Weights of a small transformer language model: no biases in attention or MLP.
Each number is 128 + 32 x the weight over its row's rms, rounded and kept within 0 to 255. Layers, rows and columns count from 0. Numbers have three digits each. The size before them is the row's rms in percent of the matrix's.

# up: layer 4 MLP up, 1280x320, rms 0.0783, rows 342-384, columns 160-319
# down: layer 4 MLP down (transposed), 1280x320, rms 0.0744, rows 342-383, columns 160-319
up342 104:094103119124178114106132108102196104174154096204120111168109104132175108124127101170141122148118096099122154175108145122167138128154110131138137137093106095114093126181146149113101149136130180131079125137135069190138161134119103151108105113131114132132137110097116149152139137137110082090108050141087098124154058106172095122136142083169123083087107099138129113136107155155156123071181133085165110107150199156147179141112119152115115074109160080140091098165158106121167080165143099
down342 098:138162091144073138145177085101177134132097118202096116132091086063147109126195164086157191163100067070096084140094084153191132167135109109147131132125124107126122150148153088142138154140117204158126114116101098135148130150114110098092113111128128136122106104050165150136135116172090095066116126160112205171153089117112168147164092066137149096090079118110097095147088110164127136078121102105177102081117157160155159101116139106086177066077103095134133161162141180139135126133117133
up343 103:139154101106155170139116159169100114163185113075166103103186095170123145146112161091114100113188141132119157151107130135171138191180127125115211131167122201165114134115120110136092098099129127134101106113118120134112159144161113087128158089187183133153084098144094171124133172094165129127135085094134144123083146127144082111065139125161139144158150134150219124170092079126135137100149111132125160129095109128142147137136110168157061152111143178188135129165131079162121123112145154
down343 102:092128114169115126088092048110115166131177133116119160119109128128119113115130111140090108033178121158112113109148172099115139176020115098146135138135112141162132141083115123060155151097163092163165090112113129145193088169089112142124146059158175123106124124104145155106168093144138091123112105154126118167115109212132127170142082108150161110124114120122131159151184134129154135159178119157067125132180159109120089126127080115076107124117150151091103119117142182115113123128091147
up344 109:118116118130164185103106090120098115103101096134112118142166197132097148119144103193163131132119133204141097162061176138125118168114057128110151160111130069157165104134133113189099163149104154129164132154158080107183159120131126129155095188133179113119182144149081076187080152180133143164116115164134110186092119148081125186139116055126119123145142163187102153069089183118162085116078160116143125125084122142101129150122152103076124143171139043058173118143158084137049115156126121
down344 106:094134169121122153171094139100083119141105090131142091105091092097080124100190137155144094150121157144127156099106129137142166124124095049091160178174107105145154137142183060078139158115151123140134111149153163133167185078127106123090110104103125100139081122216058168143121203165148127130194149083150232137084127137099092168139082114136107132077118142115120049118099149110169137138155135123115096138153093062086104129168166121139094132150117114186144125091138083071116115152134103
up345 099:138104156151096130121083137119129115126100094111172133155131125085128125095161178080139093130081108134161138114147167104147172118170143129128063146064139191150157145210069113116135144102104116099086063123102138149180089111156155133151149132131117171193148181159168074172132142089109123130153138143110155130162152117127123151135064112164112121089087140082109124100205091170066082101152195156145139193200087110119144145087141079143118110161130095137156144137082141104150142122128193
down345 096:147161133143074155112102157156126174111095116125096157036105141102139079084123097164135189154168142099055133106106083119165105144098104087105145214149133159128139142118132123123159151157067096093123090115150109160135136144090132129104122138144166117079120092126138119145112105099107142167096126176139048137114076131090134217130090168151127101092093138159248122176083141156134095112099190139149142100101148163078176094124120089130140162104181117135198124142182117210162121104157126
up346 093:101089121164105125143150061052161121111156127101090162142100126182109143108113148060180139105134104122162114099113156136123120082104099121119152089094143114098125154138136122155125138166171171137080101150182166084148095097136103135117118139150110197108114153151114147140133064098122167120106139123135109154174126129100147192141125113154082097133140111076064116064099191170121134143135149166142083178136177144131141108100149178143153153131163075061083109100136110109107162104154159
down346 098:161119138103116135113150150138079122172106088106137108093138150084108184094151092171098087112126117138174137145125137130099126118140177129134120165113089166182126155178108125123155179088105157099090144110095060195145135138104134116152046131112181155177104189071186091127110187108105113155149099102101121083055165141100093120115151147132118117136102112150116065108129122114095165137054153139161158154206157134182103154079144146132138122143166124117172092125114110158157115152142111
up347 090:117132127093115120146084153088188175138126176119107133123161109097159154096117132195089138117166164178093103161062112102125178100088097092081141154109120128126175132187150113104148170137064162158063111108087098124096119115111157105086073156112112120151074112137140134101115151119135135103131065162120141190107104100145127131180090069127128142180171151115120151125107115096214126096120156158058116163086112157159123158121164129107060120090141156107184098128164101149114164097179151
down347 095:132154135151148143147098083142161129172146088133163159116165110130127147116081178127142105116088129144162085090127127107122119107175154067188121125115159164150164108071086169089130083125107105120142120079132120139147120169161092155113106139124161114054209113135184099125103155085100121182140136203101135102094115138086133102148174115116108075146140115099148174144188117141099185139117077197148160145158099080136222119144190184154216077176098103123102152135125161098126081126124107
up348 094:055080157127199110127063155126157161189115113148156179107159083188191172099100137087120104107135159127147181172161143143130182132097126154088160068106117124098087126114147126173166085172071155126103103088116114117148163108152169122114093138107116167128090122217066114142063079113189049146121117089153116146090196134166115121150149140135092108124103167154216148089150111194170154105150110065096099142146163120114136164088134144188122148097096085115105091110155125128069168131126175
down348 094:143116039157139108141099128106103174184206146145054113146100172126141050063107145120099130126128157154160154152139131127082146129123125098182105072125165152081169142161140132124121118133083155199196089120180063112071095094093133150093126114171164156118161117103118114143145111148099153116110129146081143120151184117162150142098173100084176109158108123111060128127173160133179094121145121118133151061187124146136170108083140072097106062162143090120128149108133121105121091063128146
up349 093:103159167171108071186150141077126174147163145142086089128163169201073092164098101156139105137141133133142133119086178081119222096096151147136061104102093155131137112177113150158114051163141101217143106149098138096178090125109127082151060132107093121140135139169083072183091173131149103151128084105167165112114077137103129131131111111153117145076140106148149163153097103104134094121050115111130127132127116187109178176088120168119123121114116109112134130155132200138163146091106124
down349 097:101153091158154108137184076087160097102120114076141163149162157187091086184140081138075109138135179096138134094122116149169128115109148150194102098110122117081133118187163165120140105125186130131120154167129189124171141111087181156226131126106141104127136141146095121164147131120205128124168154119168149166078141091177149099179096091173102102172177114123146156123105177087150080103100130092110130119140116159094089099141177083118110160135130141157128185133137091129131165064087077
up350 099:064130173120130153132174160157156184106099050099137222136140158164089107146129167171198122135100102110193126143141179163151122106150124162118135104129107135122135118144130195177145154144144085106194135083204191176169162094073146164174140093136160129098113161098112104161131113130135113126160126175175102148135119116115113116111183097169077138105102139143114114119157163085157168170135108095187158081119072105127115152150113127147155123110169075091121092091118124155161113134139109
down350 105:129107135115113137147080150153121099109150178083037141069064114178139129141076125169089166185101123123099136094132209134136185149106139154116147152157136149143116089070156089138131114072169099108063106188138101124171158088038094137130163152135134126147152158202148093140097136131157117157169141176112122079117146066145124124095147119165106106125146099169160172100090124136127116116160108106116137147134113183070215136108150117102111130124103167155136098146095113154136161116125193
up351 111:114094172083157117159055092141132139108133128156134096093150095092166158146108192109090195108078089116099087126141102080156105152196093146135121152170100103140126120175148143082077089118114146124095145087192156161156168117144135130164095097095115162117171066146074144110131130136137155137115108103063036107130084085092102127198131123137086126093051117156104102148148122131102075123135111117139140124120204102168131117085158100158143137102141065111147106136140185094106135185114119
down351 106:106083131122067117204145072145147086140123165136112156132104155107130128108159151146189133152110118096143168095219118090108147156204127147172167067114124160142118125124132065118086152125102096140178166114120140043157192123110148116196089128074074146093141147189157152173142156162104144106079080185105116098187117077139103093123151147170113120124135112211155119128136134114161137125071103139115144119118087067142116142159129160167158145142117123127161110104125142125147132110121129
up352 100:088153120126135148115121159108114103142100114149156121160104061179174121096138128167086169116073110097116074154142152084086126122142196142167116114121089102144093108132152108094080084106211147144144145069134090147129122122134157145158145104106184142139108115117148140144040149152124137105134124071115151152096092158143089111065155153154163130211147153187151168154133154139121115098182132116139228100120111139124160126148151157124131197095111101182173135153076127130091127152153111
down352 104:133115069180143107094111129113143111118104138079095103130108123090120162117195165137121104162077111111141106100124177094148125122081138090108134122139113100109143095117113106122103235159080091079151136124133164129151090147133144156124153117096096150146170153176092140130154110125165067118039177087142122071139104125112056129105114162125160106146073179165133155119111093038110161114118083099143128186139137111173084175046082182066209088123089135141089121126175090100094137100121043
up353 099:105084095059140113172099120152119089148115171100149167163092119098143089171102132183103158104193091107118136176089069197160150144138078084110156150113087164134071117133115101110167125120141132113078092142138134102147202101125158064118159124129119099100148098150124135190119158093172107124101058047120143129107113138123126188139079125088093136136158130110168124121131096127108106160114099122093091132140063148150101132148168171161153152155140124143119115150145035181135108088194157
down353 100:125174160149147113164103133102127101140119118152139140085115133092153133188068086095139144159068112143077105130115096133174126097127129131105136156141092145124121091128088122112124145061133075102198128087166197141162150144109112164130105135065201231155128072117146152102164151115137122134107101196166127164125155153156124146144123138124128224125081143065160132123081125086129118129172127124139121086142165147123114078101125134106114111162136139152128157123106146147163130085157060
up354 105:134193150124150100129143138098050125097062123147154128135152239119105129129123141145107182148199172120109203186162112157162140173123142093154168126101113153126061087112151119131115088132172135129138128201141128139150125146146129087097113126076088171159120099118175072091174136170113099138177077133106152125144115102061130119141146076149152169063084085159127085128048139121144093133187131097093107110122134126182140120170088117166154129110124142119089118095141158114132157123148135
down354 104:089172096155138162173187139102197213100190111091149132156085154102076181152116063094126088111091102136153181122059177146139172105104130066160130152130147147116149127091177089145130127100144139157075057140159171173128131140102123137159140124113164136182115148093128118119089117129109115086191110121117158128127063184104119102143118056187165216133062121124147149132147156142146137095072171108166135151179111077168191122075112083174136074136147139186139223086154116183119109169093146
up355 105:086181123169121094074108121145136188110163065125121147172158160120097074108142155100176170154139111140191114168100132121114117126127144144106106111129067101144158138188128132135110107153106103138071136065168074164080141106142100190129109102139138115145110124160103140131102171045125134152131130172136133132163142133123182137194115090096144083166148080170096099122085104129156129144102088159115147100164153130148124140125077174152145128058077184091127099105088094190121149114109148
down355 108:170139089107120176111122107093152150088123118155173189108172089129085135072169081194131152099171101143136131150118088105137120131200112132143121134134166110132161104101104155093070124110105136114101148068110128151105121161171135118166083139145140079116097168171179181121171166174142109107077090165113132064153132197062186156066096166135166131195151064123176114107092114084115146107169143169144171128074093109115091159077148169165131086068083103138045086122102130144161161125156113
up356 101:109087165082155092074104134137160123117165123126121148098147123147145090121106085126149143102117169106078106112134152149122184190136124133126138080198070142118105125095156123093190179146120143148097156092098182129104137172117140142177180133172134153072127148177133183047052140116074093137146109182150130153150105128091134082081122182141123097158068090101113139148088074119131140120108094127103145127129132166078147113059116109142151100111068112110091095132162113142154137125143181
down356 103:117133122126188096160135153170134053180103134208113139117124100105155130133098127095174168138185123150064090105138133137174116132145120183144108144163136148121135082113120149153125123196140156193151171124137122183118125189140102106117129108116118087115066182153142155131148111066167151143145104146146077136120185107109136134120160189066134112122142040173139097109090146090063143143098096186112090168100128116142142131125159084074109143146066114190126110159119149102119132153094171
up357 111:173090107080091141132119125078127105110134099147079149176090102180230087151094106108103099204172148112092149112157187152160109124160165153112101122198137097083131091146075116184171179105075119140145161027139151141173156102080152147091146108192089093123144138116150172111093108179107084151115128124146140100150131125151120124102123128116136138084133150071098174154111170125109090125122116127106164113038089114116088072128123080152093139146116101144159089077146106163082084144138148
down357 099:138079136127132166069145123135051115095155104123076122132126107146159144157136201126123153161106141164150099134088084121167137178131071178126114178170112108094116143167116068106152089106141105160121204140112158115067107097178163098127164110067157164088104148193106114151124119118168075109112096122212159159148137144133096124141138145131135160139172128144202184090097080107078132095145168108138090105124147143114108154138059085084158106188124158128151103132120145119114135160110173
up358 098:098045145081115099177134162122079123175136093166123133141053093069138093143110143092150085086088193049142166155114119145126093093125168122126106143149139114113110129155126196127080119120173126083120155090132114134102116204137148135083152161098131170148077163091134132097101116131122125133108131104099119096174095077155059125181156104090149074045056096106123186103106101140140141084157120132107135152101068079102118174099178104165141120092137136095133138127129142143076102114117127
down358 095:090191155140111128112127138098169087145204112126168132071118115096150136159104136093152159120089105061187188134155182149101089144117088137167073122146159140111141168163144136178143140134128118130136134055086087146113100152126104136136112147123105101097097143152135055099128145163118167135073127180132163090116162103171166179198151134119138100078031121105081146207150109115194147080109113096111144106140153076048031112081154108162114071134077073147132142119093137175194090148098083
up359 103:184222109137103072120120186107041143083092121098094149110186126092117172099135125133137165149133134128140122192136170126109144106104070168164144178141126093112151073145146102161096109152083130128100143123121121126143112123109152115172083150111075156157092086148112142085140140081153117197100168138142101164128103162110109156116109132205147185075132173140148081077104115124140180130133111153103114162076132112132083154116150041163177132085113164080137138108143098157108098155106180
down359 098:099082174068072116102133151101125124158071181084128191104135120114151098116133121147129123106191155167141168070119103125139180150085105088125187070149127132150112127160151101125121124109100055149147087161106101159129123152168133116040095144096172126113105117132118102142119125164155101144151147145153110170110087101144122117091142151127129151083100160184140096116124101128094140104099056133109130116158132179135170148072135072143152062116095129136117107121074126076116135116155115
up360 081:138044104189152146170140112111129119155120104125143157151079140133128109148118133117113098161151111163151172107115150130041110104069179181120092095139138142128131150138111049074177128132090140057170118080119161076127111176107157122160092109145073139160151137140181107073131144149141116116098138131147111119157122164166165149173088144111128166125106188156158118121179128106124159033123161092187147100114037173112116097082129140114119146119113101115079068133121167120145184087102089
down360 091:132137130158119145079105104118121158109091110069157163095114114049116148111140157150080138079101170085112131134127128132116155129146151125101100160126130114204089112121144139186172160087154098107197093160109178099162165178148087118148093115077136177178170164177165119071119106072143110058157103104111158123124142116111157104162085129169088153179173153152132144166117121049092142139093164163173153147087106102138060144082121132129102101077135131155120119180111161178139098105091138
up361 098:093156134144041145113086113119126148099156102102163160186114106099170114161080105109146200148202154098094120170098138136110110068122087114137120101140121097107154146171131127104158138136124156137128115130165176140165154120072131129142088195089184136040118136144133121071118140131080184124115140102056119129106151153135075156128127118143100121129108053056124165118153187117053164068074144207165137165095170130188148114113099147113108110137082109134152104169148114137108138166135176
down361 095:127133171115102097103138140141098118130139042119140116138131091155119159148089126152098094135114194107157141089129133186123152211115135015097120138124110172148180148086131089143119140192158159150054133167130191144154190138083140159134054155056101134129155104164143160136165189100116105114036124108148149157155156094130135091081139113156181151136086109133118106118105132066151043171125171182162144091155142187133071135102156138101062146115120120157123144161119172091091125128188119
up362 103:123102141146112109095178122178179187144135070162175056127135063172053163144135104124132166134020156110081168143129149136150100054130134101179114168129093145120183105142112182158116138108125138097152093156140078167127092200164134117137078146114168099182127100106130201169116102120139120111128067132111105132110134140148173109089133085151166095134162135132151092149041143162125150187096075185078222091133076115133144152101084145142157093162150084095159085134129159118101081158106132
down362 099:124183110153152135081134096092083136072122105095125106080062114148083174115104097099133125176133133103140141096101061115197108116114124085117082098094179105149108137124098133095166176120131128141143201164144134101113146126143062099107105066157139138141170173120095139160098083163134113142158124000107186148131104128094169124132115136142137180123133110154157065098113096115134115117131087146105107084146112168140078109136128134113115141149166083127075122176112189171079161124157098
up363 100:090149125138175126162105156105198082121096137116117118153111143082183194147146118110109104129069128094157132136123141120113144160112166162122156161112091123197162169127199157189135124080163148134175089059151146135156100109135093090093131097091145095116108114082109154130123108148177103167174142086126107132103161143182060160139113137076172101117091130147112089099116083180130136034115150096145123126168142112134183099122135089129116203114097067114147096172137149060091145122115105
down363 100:124132127085158080163146136137157124138171186113165118150089150125136106146145128131149150118076154149150109086139139165085156171086091178176114081112096135115113146158179104058139102144209065128122079071108115135182089122173077167160135124095114109095111155078153122091168219199082134073121098136121112094098176121132152143083136126137149190046086111180156181153123103138177101099143134107094165098135102098097110143141112125140108148152102054137102113186150138183102075135085090
up364 090:158125096155160113141131149145123102153171153206114094133103140102148122148144113197158111100078102029179167116130176141126126120143117188079124144178132086144101139117101175142090069108156121124096128133142114099105133101142113118086090113141134088107167113047081135103148143114098115118096107091121150081175121097097111104121167136179101130167126177121138099141152127064093093108146115129069112110171125140161085143084133122125120108092181106119112109144194144129143133134181118
down364 090:140156166151041151146126113105170177099118185143128093119078103146154096152155162125166103159116092080145179131149100141124128182159157168117143208126094111058114097146105198155139126161117156129146095104126159096141150060231109160139119111168141174164125096163097136104178114106096159130100102198169125170126103154154158162120112142157159118142102098141114046114168147093123104176062119117107115120127172104149134071128067169167146097097140110125077151123172133149133152120145117
up365 095:116133065155119175136160090102120115065160084114135073141138136122144139124127145094123130084082093154115120161165164115112144095163115173124048121130123109148053160168145115157171194072124087172145159087163141103170155117112113149162116127089140139154117150150096124091135109118172132137126109151122125162169063158102113098182090132144112091141122078187184164101166148114149142155109114137138078137187164074119120145072131116109114095121118134125117121039157063121070122105145168
down365 094:103145079147181105108150190163149165154157221126165105111120117090144163097177151123106163079131110182136153111092132143138143099180158083093067111161070096148107069106114151146128116161084159179154155113113146097167158151175108091122138107157086135158090085087130067123145124138140113126139101058138106114110087099179154126200142101134175140124103121143137147103124205121205118104090127084131138147127196118156128068128123158090132140101193092190166130201148153155128145139125096
up366 096:192076115153146087085137156098110131121174099136114177171121129111130149057117117151111131094145135169060187195121116107150142141138157131152112085018121111118088155164135142159118150131170166172111114145146149194122065115181098111130152123091131137088158141167107068137152121158103096178135125145092105098183079106141164100092140120187070177152083095075141165130109121114092108065142142162152159132086057101115087115083121176105099122094163123102085148136135126135142112117156147
down366 093:160105189143062097149146049154128132116128143104125181082103146121156130132093131103075104125130203139117125050145125128149129116187113101155181137165162198126138163166054112133109129131122095161130082134080189105089215151134145120121097157159154104066129141125198165105107141138160106125187100130159112129127119057187126140129126149130150133073121138121119146109199088230137154134093090137175163096143188138108133150173108151108121116104121133107150208129160060131175115148076171
up367 100:173098113138175072151145143095138165125099161107077119074092164123157068107099041102146105112100115157122162131108122087128126092088152084137174168139101113140100118159115100128170135122121130106143119177148166138125111110156129092113131131124144074129160115083110119188130151149163127080128162148115116192073147130158132115123114101209167089082195119115088073143058114116081191107131086166164126078120154196170151087164132167144146109090139126067132071136126123048121095121111124
down367 095:150137109088158067134105116144168116171077160110108130136178119087160166069126174113149085161111135162078115163134131125146144106082164088157098113052110167157098144098144127096138103145121111075118138148080101152117142109116155095141199119155082151171127151160113152177108120184131115172142180116096153122190151098133100184076194134163130085121125138090145037087130140104201167134092155150137117115124137177131126127108155123109118064072060129140096132125120142135117127134050118
up368 099:144129115092109140178175068156144148171126092151117170140106104129151101202076138167119085092108176075112087112158132119081140117154084156153157061060159148124128185148152074072123053129124151142089080084126137106113123136098127118097096102139117078231131167081159121140101115104137168141167140186126121130141114123108129111140156087110152122096143117081124147143146162225117154162156123141128164151078177142118168073069140141068067124095102190107137118111145182076141118112151119
down368 099:107143084150149082112124118112082107132176054072093166110113175138085157139139145105175189121115087181168118097138137098138079106158133110147130110141097135138165147110121086178143164154101141123124148106107162127160140141115176061148124099123125092137116108146121144093160158170177076071122140125206136112106175108099114125195086102078171212149096123155155116101162088131183123173092110141146105125060142123088098136152113119163106192090102136155129168150134121120125140134123106
up369 099:071105082111114071113111154117126103107129121158071101183096138159146118100113138146137162066099204135107095154120162116125136097151141166129086123156165155136097116125131132175125184189106108131130150181138123137174161175195115150099094153093088173125082178129142219135100107171164142094108057161121146136144139114144098114129127114138074097078145162137130133150133127099090119134151099137132145039175067082120164138168095101148110163179137118095097125103124095151138158130148148
down369 108:147150149148120115108077150148094193130108146069162068061135119159163139173156132110139105118192148114151158109153144109093141125168112084048121116142122119187141107144121130142106150125162135076152116066170128102104130113126084149153109159152145163109145122149099098152125162124072162122114101150064159162140133172141165106096084098107096129108063160181135163183183177117196057180126093078112106093131090106126099163166170133191155095108123129111108135142114132115109128101135084
up370 093:160122172108127123197104109121144145097128095068125106102162116138069210118165122151133081136116099105166120150146090140157149115079130089086145130138153144117077134099049122152150103130095149146146101066135137133119121117127128112127146121101164162059167085144134113108120160163148182113102085120163088100100176166141141132134157117121063089095130100147201146099137091172104115176122117107182121093134154145137176122161094119196116129110094111109172088178090098130131102053119155
down370 103:129102125176088109078186136126111141147140131181092142138146115125120092132079129149165098110110167115092121137106156124065101120174103100126105113163118124133186162131112065043110150174171088107103114133117092091175149189166156150125115117173118114124103141107145079135108093079070123109101155123127140162170144115061064131098105126122200139087123133146133171105113163110141154100148079163154146145135118127113144060061173139077119036202166152173109148078088102089134131121149143
up371 092:114150166120133134112144052152129138170096127140176148107104159172085103134111142146176144084178116125088094079081073132151125127164157147135130109144178125170113198099184133141165044118115164114157155088108108124141133106099161091106132120160066114191160157171169144104161149172159145072099115125129163084133170153153061093107136116130124111142102063150082139160133105109109116171114148143143122170086141196105132114145067099139168121089120120160135080118101095160113145126144108
down371 093:104121144166101076078205169081137108110101071109141178083163144128175168073097140092149108083207150163150094089119144107160143077130098133139120111146163111142137116174071163163169159129092103131135115093142164117176096136114189079095132149128110058119135060136138082144094103136076166150145188105165095143156086110162147137112125151149117148095103131090132098128160115102177155193129125135146136079071173082138086165061123105116080127113128091107110183124153114125095099127112140
up372 113:140157126144118083097108123092110132160118192164066139095094080092102120099157154131151129103116139084088156130198143158103112124117148133098112165060086177111114122115137145089190142141206096138110078140085156113122058115153145093077160129171145127138102138102184161165172146129075154196127136179073146078052132108153088127132128134133140091142123094104089151135144071175120171145207085143125135106149161148137209073116137098105097127136104139105077136150092133101085111156123139
down372 105:123127069117125138151180132149129111145130121127142146141117068121148147131149170148015089155171097109154118078134185128112169161093069097136121124167151075127111097080172116090077138177191161234096168152156112104109101074118168090116184126134063134111148088135147176126176094152104152099181111116116155086080125155159156150115130116086079143151127058097100102093146126143116082131174120219172091131135141155186142121117082100124148166146132112166143129113087147146102156209115137
up373 095:111117111069108148107139126154131122121123126143099037075127168169126072097113132153189165116131161078085116108114150135137165159181159116130128145124131136103124098090061151113099112175062144111125019131061146109065157116119068142069093145099072164098185122112083198099163103186149098157167144113117148070177149083163155051155148101166095096132136088130107129105177170124057147101153155134161144160154123078069147119172161141119128122082138163097121127105136099108151205138163145
down373 098:151170156130113129157114134126150134122193137085064119110120190128135067129123144129136132135115117108064157089137105125086101140078075122181113143108163174117189141103073124109100134131078115166134089145187142127122201149074167116107072149150156172133172145143027134145165088153101120165131098150177132107099141122141117066149143115145123162099094063096127059150186093146137079155096138179073158148130084174083124126073161110176096099112126081132132149097101091152122108071167101
up374 099:179163146157140156177069110145138146190032091114121125127144116099154135089136089092162121112130135188110092208145130090180082089120118084099082130079132095182124121143076161178141099160172098117169109126162129118093104181138127130080140134174089119102154144173159125175137141143131135104145127151102088106117136149066132142183153150104136134074161096099138067077162156121087095137143089100131110132123097212119092121112134149122154159162144104149124157154097131070192140115122140
down374 098:140172169135140120136147081151148108085184160151135128135093128197094085106185113120066125126111150168117119155099148101093113157149139148101136147142146108171163136108092097057161161130117103132130154119110168131116166071118183213176131104086152160198145076169115089144123146112134130151084150128134139136089138106155135124083113148182105119086124154186188104164151133097122171195088104198135193142058101150124106120112089145162136143142112168162087159139185076155173135088119081
up375 102:103119151128139117152121194124092145128107125118152099154130133058029077096155067136136135109119177122111155150094150108105140072142106127127137155060141105174069060148150216136095160149141086099147158100181124168110139076131105133134180076161136154105167121137150155150145163163150152090158194072169116147121115131204122124156122153142141131167152085161143085115148091135133141105143131117180173071183116125125125151192105093151139128173107112161134149106126117112160152075174167
down375 110:117055117098117127184112174159167129127064128099158129171123151164126116165097147128122139148120164125160108139097202111115179167124134107121098091129106135128150112225148123095168091120137101090115072091171125170144119150122181113124161143056142193047142119154155127083101078089131101152131122153120151131172027120117145096100119124195123140117110092118161139137142162192118093194146131101145145198103167060126089099175139090130141118141113115161083162154129124086112149066154114
up376 110:111116100056105109101137094143109095134165059111158153122113138059106111124061146182108099123131156104125094117101099132095171167129138156163095134154074134130108127048100149145132171133174127128163070136135130078096194140064180215189103109142164080182146095104077125169184097127143134119108098138059141123173138156182085130135160070152047166219093095096134117122104169172071141144155188089127133163161162124175131166129124124081156170129173145153103056168151122106122148150120146
down376 106:139108199139122103155061148136119113151129121067152126123150124157118107137155139132153077128110096157153151124171077099163142151106133147141130117074153073142097133159146099152107121147110089107109116160097098100193130102098147144186103105088136132133114107162216092130103120121095089137164115137111118130147123159134108127102097089101158123208173106141173070167025067159113124107251117132130097106148169135136104159120163073106104131131130157199104081075158108124062134079124149
up377 103:090110153100115096136129154084110115141193141145166160105090105107125087136149103120100066140131142100046094105169074099135127171138094179152141108151158168089134181094148127140074101109088141131153173097117103137130120127066161135102133088141149090098100130109105177098120124122150110178144144113146091143063085132173177123165097174157115169076148122111159071198175074162147081142189095101140128174158139092138115116092137125129154053096152166115120145129056131105094134163175125
down377 102:113149113140143122134065114099129172141150101095083103178095172109075116105072188062175080137091101158100141096117106117107115114115116115187077095150148114114143108154132094124108097092099155183158123145152130122191143102124182136165084090115175150147151114128184133076148125201120120112087146132108076146135130097078115088156108098107145144139128093109109144139141186058080140183112100146104094143133062095081173143124132121107184129169173171171122087128083129111103153120097104
up378 103:076135064146114143085193121111045105096203085162122095137114120188165161120103092099166111131121149081125107164096117124078158109180148117128148088109089090144164116141160107136196146148227125145136128100140103139091140089120108145102209120094179161163143145130139100188151094125109123165142146152111174128146146154132137143106144117134162123049117083148157131084156105102113088059105139136091139156130109107120108182172161123118095137171145107146101101114147149106152188100144167
down378 108:156131104162116164121108124104074178124130119105100120105164105099171141071129095154141121140106152141108135094127082120147116101100123113178158055102113168108111163115122106056144132096060162143103084144158104134135116111119114095132143141112133071099116118092086148146175177063088064052125163175169166107158130136072107147147071144128149160122085166139080080141134079107150097105127091108138122115177156154120168123038121136093140110143058120076194163100111152137116147148060166
up379 104:117148088178121145177162163130162139097097178137172145161119140068122153145085143164145145076139125099108153151095146164098081117101081155220119053101155126124142117203147159132123159092136149131143122131153149137146104089184122077127100092107107113135107150079147147141119088126158160170138115163106101073134073193148123102080130175062164111117121142089086067165158100061122151130145114129123114103140084130122169088114144119153101166151162134199097124084096099125117179126124148
down379 110:143060090114105089126116129137129116157153138127149117142121101128129152171094134091166078118126138142099131164123082090099103118107164136102159117117155175111184148052124144075111148175099144163143178083118170096113155152142118102128133114194089130065105123107230121128131120094153136159094143128113119113193143092173146122150179066183077094185092116108134184086116134133112139131075096150176127111085087124074083089148185175098127174108087103161093158141117107095161096123154112
up380 098:145163109111137069154174158105151108108170100147075159110133133084134185168125147173175138090181111124094166147174181147117156107157150120073169215147140118132108108164137161102087080093110159163099122182128081097167107177123124144134103087174111145150135177078103100121105142102140104072156105084107139118155104144072072122119083086130130158081109165174151061105130119107050139086101164106161123161068173154152143100135126106152097098189138147144129093153101115151155156158052131
down380 099:086140066174176108121167133116130184117063076082095177146115180088165099094129045186194149136165105151106137123135096135211131164128146058120130151084128163095113124149064161064096068114136161146084101166134120171116148113102124152173119139173129147176108134164150170087123085159098094114151110112145107135165116167111135164140092045154096070109146123133185104149176135118135116129143150138192165181113095119104131053123103142154186117135081110160121099067088125123108118115126048
up381 101:130111106123140161069125159132130102066158110149117098101155125164092062145168074148132188100107172130127178172126184141117162139184119159089123107105164142105078165149186120047131165112157119172050143120132116125145071082115086139129125178113170198102148092124120096145151120126170099092178141113140145046184114190116149107110117115155101159099136122076180087086108146174118148161148137113141158087118148120083162165106170151140145163115098155115179101159140136120113160152144092
down381 101:078128107106136156102128151157110092091101089133167163134063130145126139101149100162087071143115082097050192107097105155156166103122126160119156124093107084184127161132134112150102137140127108212102110125097057132078149113152113114166136132116114117127121101083089153189136165183152148154127171156177200131135131082161153178119123205115160110138152072077115128183150138075135142120110101147123160087077063123114142112089083116084125080108195114074102144116071145109104120099075130
up382 100:184102096091090101119070095110145110098133094104136075160096136096135148149109159161136127105111199080091128078098133174123124147190127122170137139163188151171134170084127213161144096144091134135204169148160170140103124136161130129136176168101088091095123125106171149103187137176150167126164125137123116098158132149150128139080106133182134134154180141130127096150100177091108128154084198136189144142126120146134075189044097119101074169142155170087147151144118120104153133064141115
down382 092:073074114192067115100115187147087160120099175098119100151106105091122117070138109121138109153049171132104100143150107156157116148134152100172122156156113136121114128127102101170118156151119141160074075080133130107079137117098139092075094101156155118149074146179096106102082157142071138125063135120113143151079159102163127144172133080162083145053129141108146127184173107188192120128139034153071211167169146152121153092158143101106147077105105111173109088097152129127104098146118129
up383 099:095067158139178112085129103137138184084099140097115145120166124149066136101120113192114140159140097156137093082182083173148100082131135093154128116113071118094158124143118166132143075095184142116138130152094192121132215153136147185130083115080125166133098068135109120077153176108134169122123165107086133141122103127200066137142145187087117136160084137159137162089111135154140152178160102133115076147148087122173106120140164133083093199082117143118118136137084185143104130127144149
down383 100:090114129097050081120131077110117079128173150145101174110021091150138159128172213116146118055122156068142101173104126138088111185082143158110133141123173183134170180067075153138117131150138138179172080098118136138106078145165124133102127089113137095190113125118133141107085138115130157121156149144085154138120145081177126169101128150128145137089152115090121125120158127182125122145085118126096156127148135102063129056149147118173132143083217123150128127138210148166156182178121142
up384 087:136097067110116141070093115169126140121096169146106141117109179131179108120141126172175126125092143099142133102108170147073085093117139103128129159101112103145169205153164176148116124078136167101165068118188157100176159159170139091109083133129105140125081122086103133137188134114125167141156166170159119174101117152158109171122125118102099111139070052145077100151131166135139142133135109167079138087075126139180131161114141168144116160125132169032161154196131118192135145058135111